Part of a small language model's weights.
Size: 11 layers, width 160, 4 heads of 64, vocabulary 8192, 6.8M parameters.
Training: 112M tokens, 3418 steps.
Each number is 128 + 24 x the weight over its row's rms, rounded and kept within 0 to 255. Layers, rows and columns count from 0. The size above them is the row's rms in percent of the matrix's.

# layer 7 MLP gate, 448x160, rms 0.171, rows 0-39, columns 0-79
size [103 112 109  98  93  93 103 100 100  99  90 101 101  96  99  94 100  94 111  99 108 122 107 107 101 100 104 102  98 107  96 108  93  99 102  90  88 105  96 100]
[[101 118 122 109 130 191 140 112 171 120 156 118 105 106  96  81 143 143  94 176 141 113 147 204 142 161 121 120 135 157 134 156  94 163 113 140  91 134 101 134  98 106 125 148 172 152 107 135 108 153 131 116 119 150 135 152 155 131 108 166 137 153 140 109  94 139 130 145 135 154 140  94 132 155 141  66 114  83 132 143]
 [135 147 163  81  98 122 114 124 144 141 113  90 145  96 148 162 124 160 146 104  64 139  86 131 140  89 154 135 129 119 147 115 140 141 117 163 116 108 171 120 156 143 159  86 105 134 128 168 115 115 157 131 123 135 121 150 113 102  97 131  82 159 131 150 167 119 118  82 104  80 124  96 130 161 127 170 114 124 113 144]
 [162 112 143 147 134 174  99 176 151 143 126 139 108  98 144 127  95 184 157 131 140 145 152 137 130  99 143 124 101 166  75 153 147 142 115 129 133 140 147 173 103  83 164 175 104 136  85 162 132 135 139 152 135 131 117 194 126 179 130 129  80 119 160 119 130 112 127 131 113 141 133 152 122 131 129 126 153 128 129 108]
 [116 136 139 155 127 151 155 121 114 123  89 166 143 135 106 141 144  96 137 125 122 147  72 152  84 135 146 109 145 128 138 150 102  84  86 122 125 126 151 117 140  87 161 134 141 108 100 125  95 125 138  96 139 128 138 174 150 141 136 158  82 112 147  96  85  93 132 122 126 112 117 139 123 108 161 146 129 115 143 110]
 [128 107 144 122 173 125 123 104 105 147 126 109 111 142 108 145  97 151 123 125 145 136 130 164 129  69 142 139 147 106 121 154 121 127 161 117 131 135 120 147 129 112 123 115 107 102  97 167 160 132 174  95  97 133 136 100 148 135 137 110 137 125 151 128 130 145 105 143 110 123 119 161 121 151 158 173 157 127  85 162]
 [138 145 110 181 130 171 119  94 135 149  86 104 116 154 129 126 104 101 106 106 173 154 127 145 126 103 152 156 142 116 100 156 130 131 101  76 202 114 136 122 117 128 122 154 119 130 131 130 141 105 139 133 186 139 122  74  91 136 122 129 102 140 131 103 135 146 135 114  94 143 107 144 122 141 136 133 121 120  86  91]
 [109 138 131 135 183 104 160 107 118 128 138 122 110 127 145 166  98 157 113 155 135 116 140 140 133 148 132 133 151 101 124 153 164 108 169 162  98 107 140 152 122 135  99 143 177 122 149 164 174 179 140 165  92  93 130 123 104  91 116 126 116 140 143 118 144  92 107 138 103 112 114 119 135  99 142  95 134 132 102 114]
 [159  99 116 104 139 202 115 173 150 147 138 102  98 130 159 123 126 117 107 150 166 116 127 159 153 140 175 139 111 136 144 151 120 137 115 102 129 103 123 134 109  73 135 157 142 132 104 106 133 117 144 152 114 187 151 128 141 120 112 127 123 128 140 144 128 150 105 141 115 132 118 102 156 147 107  99 102 148 120 105]
 [ 77 127 145 151 148 122 178 116  95 187  93 121 122 150 107 159  91 146 119 102 138 137 118 131  81  81 104 143 155  83 159 106 122 140 102  98 119 125  93 127 157 139 140 145 169 158 117 126 120 164 183 138  60 126 142 103 135 177 114 132 186 127 129 106  92 105  70 104 100 145 124 134 114 149 137 118 147 138 111 105]
 [105 108 151 135 105 108 108 125 138 156 103 120 154 123 141  98 138 127 121 124 116 125 116  67 128 140 106  78 155 129 144 157 119 121 152 124 116 113 128 106 102 113 117 147  88 136 117 156 117 137 143 125 113 115 157  91  95 107 136 102  95 141 141 116  92 130 107 173 127  97 104 104 192 169 105 122 110 104 105  96]
 [152 101 116 132 116  91 158 123 140 131 118 111  81 146 129 101 138  75 149 121 123 129 127 121 148 127 150 115 115 138 105 117  95 145 151 143 161 108 113 156 108 115  88 121 109 181 128 145  88 144 122 147 125  91 148 106 124 174 119 158 141 123 163  83  99 121 130  90 165 107 115 164 133 121  95 154 120 146 137  78]
 [137  94 102 128 136 111 123 170 137 124 187  95 132  91 134 123 137 187 207 105 157 136  93 130 126 151 136 162 144 108 121 107 103 107 100 131 145  78 146 124 116 137 115 164 177 159 120 148 109 139 148 177 114  89 122 121 135 107 129 147 114 120 177 122 130 123 113 126 151 172 134 109 137 114 140 131 121 147 123 105]
 [105 153 144 146 167 141 121  73 163 107 160 100 140 147 111 147 114 108 152 126 144 127 144 114 184 165 119 118 131 129 120 147 170 126  78 184 140 127  83 139 102 103 108 125 140 125  83 154 110 144 144 125 132 157 167  97 115 130 127 147 150 118 144  82 117 134 139 132 144 168 125 127 139 166 127 149 168 112 126  82]
 [129 129 174 107 168 118 148  80 129 133 126 112 160 140 141 134 140 129 118 117 128 155 105  91 161 123 125 125 101 130  94  99  99 170 135 115  85 114 149 126 118 157 120 110 142 123  83 113  98 114 115 189 133 130 113  79 117 108 133  92 119 101 150 110 142 115 147 121 163 173 116 125 105 152 118 150 116 122 128 140]
 [156 146 155  93 123 125 112 116 127 145 125 129 161 118 151 150 106 112 148 123 151 161 129 150 142 117  99 117 136 139 116 154 117 145 128 157 198 153 134 120 170 127 139 125 151 111 116 152 135 127 152 145  93 109 139 165 102  68 127 101 148  93 102 115 110 139  71 124 127 125 163 138 110 104 187 172  84  83 116 120]
 [126 150 140 141 144 139 122 113 109 119  99 131  97 139 109 144  99 136 152 132 129 107 107 147  84 113 133  75 120 172  95 178 148 110 166  98 147 116 138 129 141 177 155 133 130 163  71 150 140 138 170 150 118 164 109 110 123 140 112  98 130 129 128 108 148 128 157 167 155 148 138 127 151 152 176 172 136 138 107 115]
 [127 105 168 164 140 118 138 154 142 112 170 133 135 104 100 103 115 114 102 124 103 118 134 159 116 165  67 151 126 132 129 106 130 114 100 114 112 104 135 134  96 102 132 125 157 119  97 108 138 138  84 121 109 126 108 135 141 168  97 138 114 167 132 123  97 154 103 128 113  99 137 111 111 179 118 117 145 162 127  65]
 [131 142 126 104 152 129 171 140 136 128 183  86 171 102 133 125 117 114 108 175 116  97 109 109  69 117  97 114  99 129 115 121  97  88 135 134  81 189 111 157 134 126 174 137 111 102 137 112 120 131 124 147 116 146 134 134 106  87 110  87 124 128  99 124 142  91 151 128 124 148 134 181 149 175 106  93 167 135 143 115]
 [127 113 125 109 123 119 121 137 109 116  82 158 142 151  96  92 131 112 138 144 116 110  63 101 152 152 143 148 163 131 120 141 118 147 116 125 112  91 163 133 111 139 116 158 130 114 114 145 156  99 147  83 170 156 108  95 128  93 107  99 128 122 113  82  99  84  97 118 135 126 173 103 100 134 127 126 161 142 110 171]
 [131 112 136 146 158 133 155 118 142 128 177 118 124 123  99 128 146 119 131 142 159 101 204 113 145 132 125 117 149 132 145  92 141 148 148 107  76 139 123 162 174 117  97 178 155 155 143 118 112 109 129 114 123 136 141 109 162 160 116 141  66 122 152 110 145 122 104 111 163 142 107  65  95 113  93 102 119  84 122  96]
 [146 119 121 117 105  97 169 120 132 118 126 134  89  92 113 146 130 105 136 124 129 126 115 117 105 117  73 141 141 135 146 162 140 100 109 155 136 144  63 169 102  66  94 151 114 117 110 142 175 108 128 103 106 163 127 106 130 145 127 133 110 158 128 140  97 113  99  86 107 172 154 122 148 151 120  93 126 157 121 145]
 [ 88 138 133  85  97 176 134 142 103 182 128 121 116 127 142 130 154 149 158 116 131 111 111 117  88 124 116 136 116 129 124 146 154  77 112 168  97 118 149 113 113 144 132 132 136 187 135 119 113 111 126 117 140 117 122 140 123 136 140 142 131 157 142  79  97 113 136 101 113  89 149 187 126 125 139 110 116 133 126 105]
 [178 153 141 115 151 145 128 106 169 123  95 129 115 135  91 151 102 149 135 116 141 159 147 114  92 131 138 135 103 139  78 141 130 136 116 128 112 141 143 142  91 153 118  82 142 133 135 109  99 158 129 149 101 145 144 142 147 132 136 127 137 134 129 112 144 136 138  85 138 146 132 136 151 140 107 151 125 141 130 123]
 [104  99 141 136 128 133 149 172 112 144 126 124 114  81 112 109 141 113 162  94 123 100  98 110  81 130 109  65 145 145 163 166 143 100 137 139 165 131 113 100 116  98 179 121 111 117  99 126  88 186 106 113 128 142 139 137 128 134 143 163 103 119 148 119 121 112 159 106 131 104 145 149 122 126 165 129 100 122 127 104]
 [108 131  90 124 104 117  82 130 111 142 150 121 162 136 126 152 121 134 134 141 156 144 104  92 126 113 120 101  81 119 162 187 100 140 158 151 173 156 104 135 105  81 123  97 143 120  83 123 134 119 114 124  97 108 114 140 143 117 105  85 169 150 112 147 109 102 138 148 183 182 135 136 132 109 116 106 151 134 106 105]
 [118 102 155 108 125 151 145 155 114 134 107 138  66 146 121 122 116 113 137 116 109  75 127 122 126 169 105 123  67 142 149 148 126 152 122 126 185 162 141 147 180 154 130 109  85 114 108 113 103 136 154 152 130 131 136  90 127 135 125 105 133 115 109  93 129 132 130 134 145 141 152 110 107 157  70 137 152 145 125 134]
 [119 120 121 134 154 104  99 135 106 145 136 138 146 176 134 124 161 134 125 117 139 108  80  93 125 112 152 131 107 112 148 121 153 139 139 129 134 171 116  91 137 172 136 137  91 142 111 128 133 118 117 134 112 167 141 111 132 113 141  97 184 165 131 100 178 119 137 148 115 124 142 148 184 162 128 135  99 149 125 161]
 [154 146 113 109  99 120 135 117 119 101  97 106  83 115 124 143 108 101 189 113 159 109  63 127 118 140 144 122 134 172 120 104  96 120 141 118 119 115 104 134 115 162 152 132 137 117 122 117 134 159 142 109 153 118  95 172  83  85 127 116 157 102 136 120 128 134 124 124 124 146 169 127 151 122 130  99 181 166 150 116]
 [142 147 137 164 145  98 142  94 162 125 177 143 103 121 153  79 118 134 106  98 102 164 143 117 135 154 140 158 106  95 128 119 141 111 135 143  97 125 117 133 108 123 131 109 148 128 151 140 108 110  79 153 175 213 153 109 106 111 109 127 128 113 106 130 121 128 142 117 146 104 119  94 109 157 159 134 102 102  92 145]
 [135 116 158 115  79 175 141 143 102 126 120 122 137 148 149 123 157  92 101 179 176 104 128  89 126 127 130 134 122  99 133 123 132 103 103 127 126 152 134 139  88 138 145 157 129 122 159 137 112 121 165 139 109 180 159 128 180  82 138 128 142 150 162 133 159 105 130 125  66 130 124  99 183 138 124 153 117 106 107 145]
 [141 135 148 126 118 147 114 148 137 153 144 124  95 125 125  97 114 149 112  90 138 147 102 114 160 115 131 126 122 102 135 133 106 156  95 110 159 146 169 110 151 138 131  98 113 132  53 163 138 101 113 115 102 154 117 104  96 141 126 124 155 126 147 132 121 126 130 100 153  90 117 172 165 123 138 104  58 185 120  78]
 [157 152 151 125  95 134 144 131 119 130 144 157 119 128 113 123 128  58 110 150 131 149  94 146 101 144 108  97  90 114 133 128 136 151 145 154 155 133 112 136 100 131 167 113 121 182 111 183 140 112  88 149  98 148  84 159 129 120 142 172 143 140 120 114 108 131 111 127 170 137 171 134 160 118 149 134 136 128 116  86]
 [141 129 100  95  93 178 109  91 131 117 156 118 150 148 141 153 129 130 135 154  97 128 176 122 135  92 100 134 166 141 126 102 103 153 146 161 170 153 155  86 153 112 109 111 131 127 135  93 112 147 181 135 143 109 189 111 134 116 102 143 123  97  99 136 143 116 166 108 141 109 144 161 135 149 150 101 143 156 133 107]
 [115  93 139 130  96 135 139 160  95 156 126 122  71 146 126 148 102 141 105 133 127 125 154 118 129 125 126 115 103 185 137 141 141 188 142 131  98 119 124 126 105 150  97  99 137 114  83  83  77 160 123 145 132 176 116  99  46 123 117 171 108 123 131 155 126 124 140 113 139 105 182 143 134 151 116 122 145 143 122 138]
 [166 149 145 101 175 123 172 109 142 134 100 118 131  91 145 117 112 107 102 195 181  94 115 106 131 147  99 129 104 132 116 136 129 126 132 133 105 108 133 115 151 123 121 137 121 129 116 149 145 131 115 112  62  87 155 139 117 141  94 108 116 115 150  82 165 122 122 131 121 108 148  98 139 115 119 104 119 120 115 154]
 [134 107 108 140 150 124 128 127  75 125 123 109  81 131 100 130 153 136 125 121 117  73 148 136 171 141 115  79 111 151 111 122 175 138 153 124 110 147 157 117 165 130  86 149 112 134 166  96 139  90 136 126 139 145 149 145 134 142 143 156  97 119 127 124 156 120 121 170 109 163 143 131 107 113 115 148 128  58 125 147]
 [188 154 119  99 111  58 106 123  87 149 118 116 138 135 100 169 130 131 123 111 116 138 156 103 184 154 147 109 115 136 113 118 138 129 124 141 111 148 163 115 160 122 185 159 151 130 141 177 132 135 139 125 123 114 127 148 132 115 149 138 118 102  95 138 173 132 165 156 112 129 134 114 147 149 136 117 114 134 101 120]
 [163 114 100 124 142 158 139  99 139 191 116 138 103 101 128 112  82 115 138  64 126 144 124  79 123 122 165 117 177 144 141 143 151 129 157 115 176 129 171 105 124 100 145 127 108 142 107 133 142  77 125 127  94 109  77 143 156 130 124 150 126 144 127 120 108 138 147 116 117 187 129 137 132 116 155 133 115 117 122 138]
 [129 170 120 101 102 122 135 146 144 107 112 145 125 129  86 136 166 142 141 139 193 163 130  91 133 136 112 134 100  60 125 157  91 129 128  97 164 135 128  89  92 146 120 140 122  85 120 185 141 116 167 139 161 126 128 149 108 122 129 127 127 120 134 108 117 140 126 141 148 149 118 146 128 126 112 126 128 120 106 134]
 [157 100 168  72 161 111 138 144 116 133 160  88 138 132 125 148 146 118 151 102 153 154 104 135 108  90 136 157 128 141 114  96 160 135 121 106 118 141 124 155  41 125 113 116 105 166 157 126  85  95  98 120 138 153 113 135 139 139 172 135 158 171 128 139 125 132 109 142 141 102 120 125 140 183 147 149 138 132 118 111]]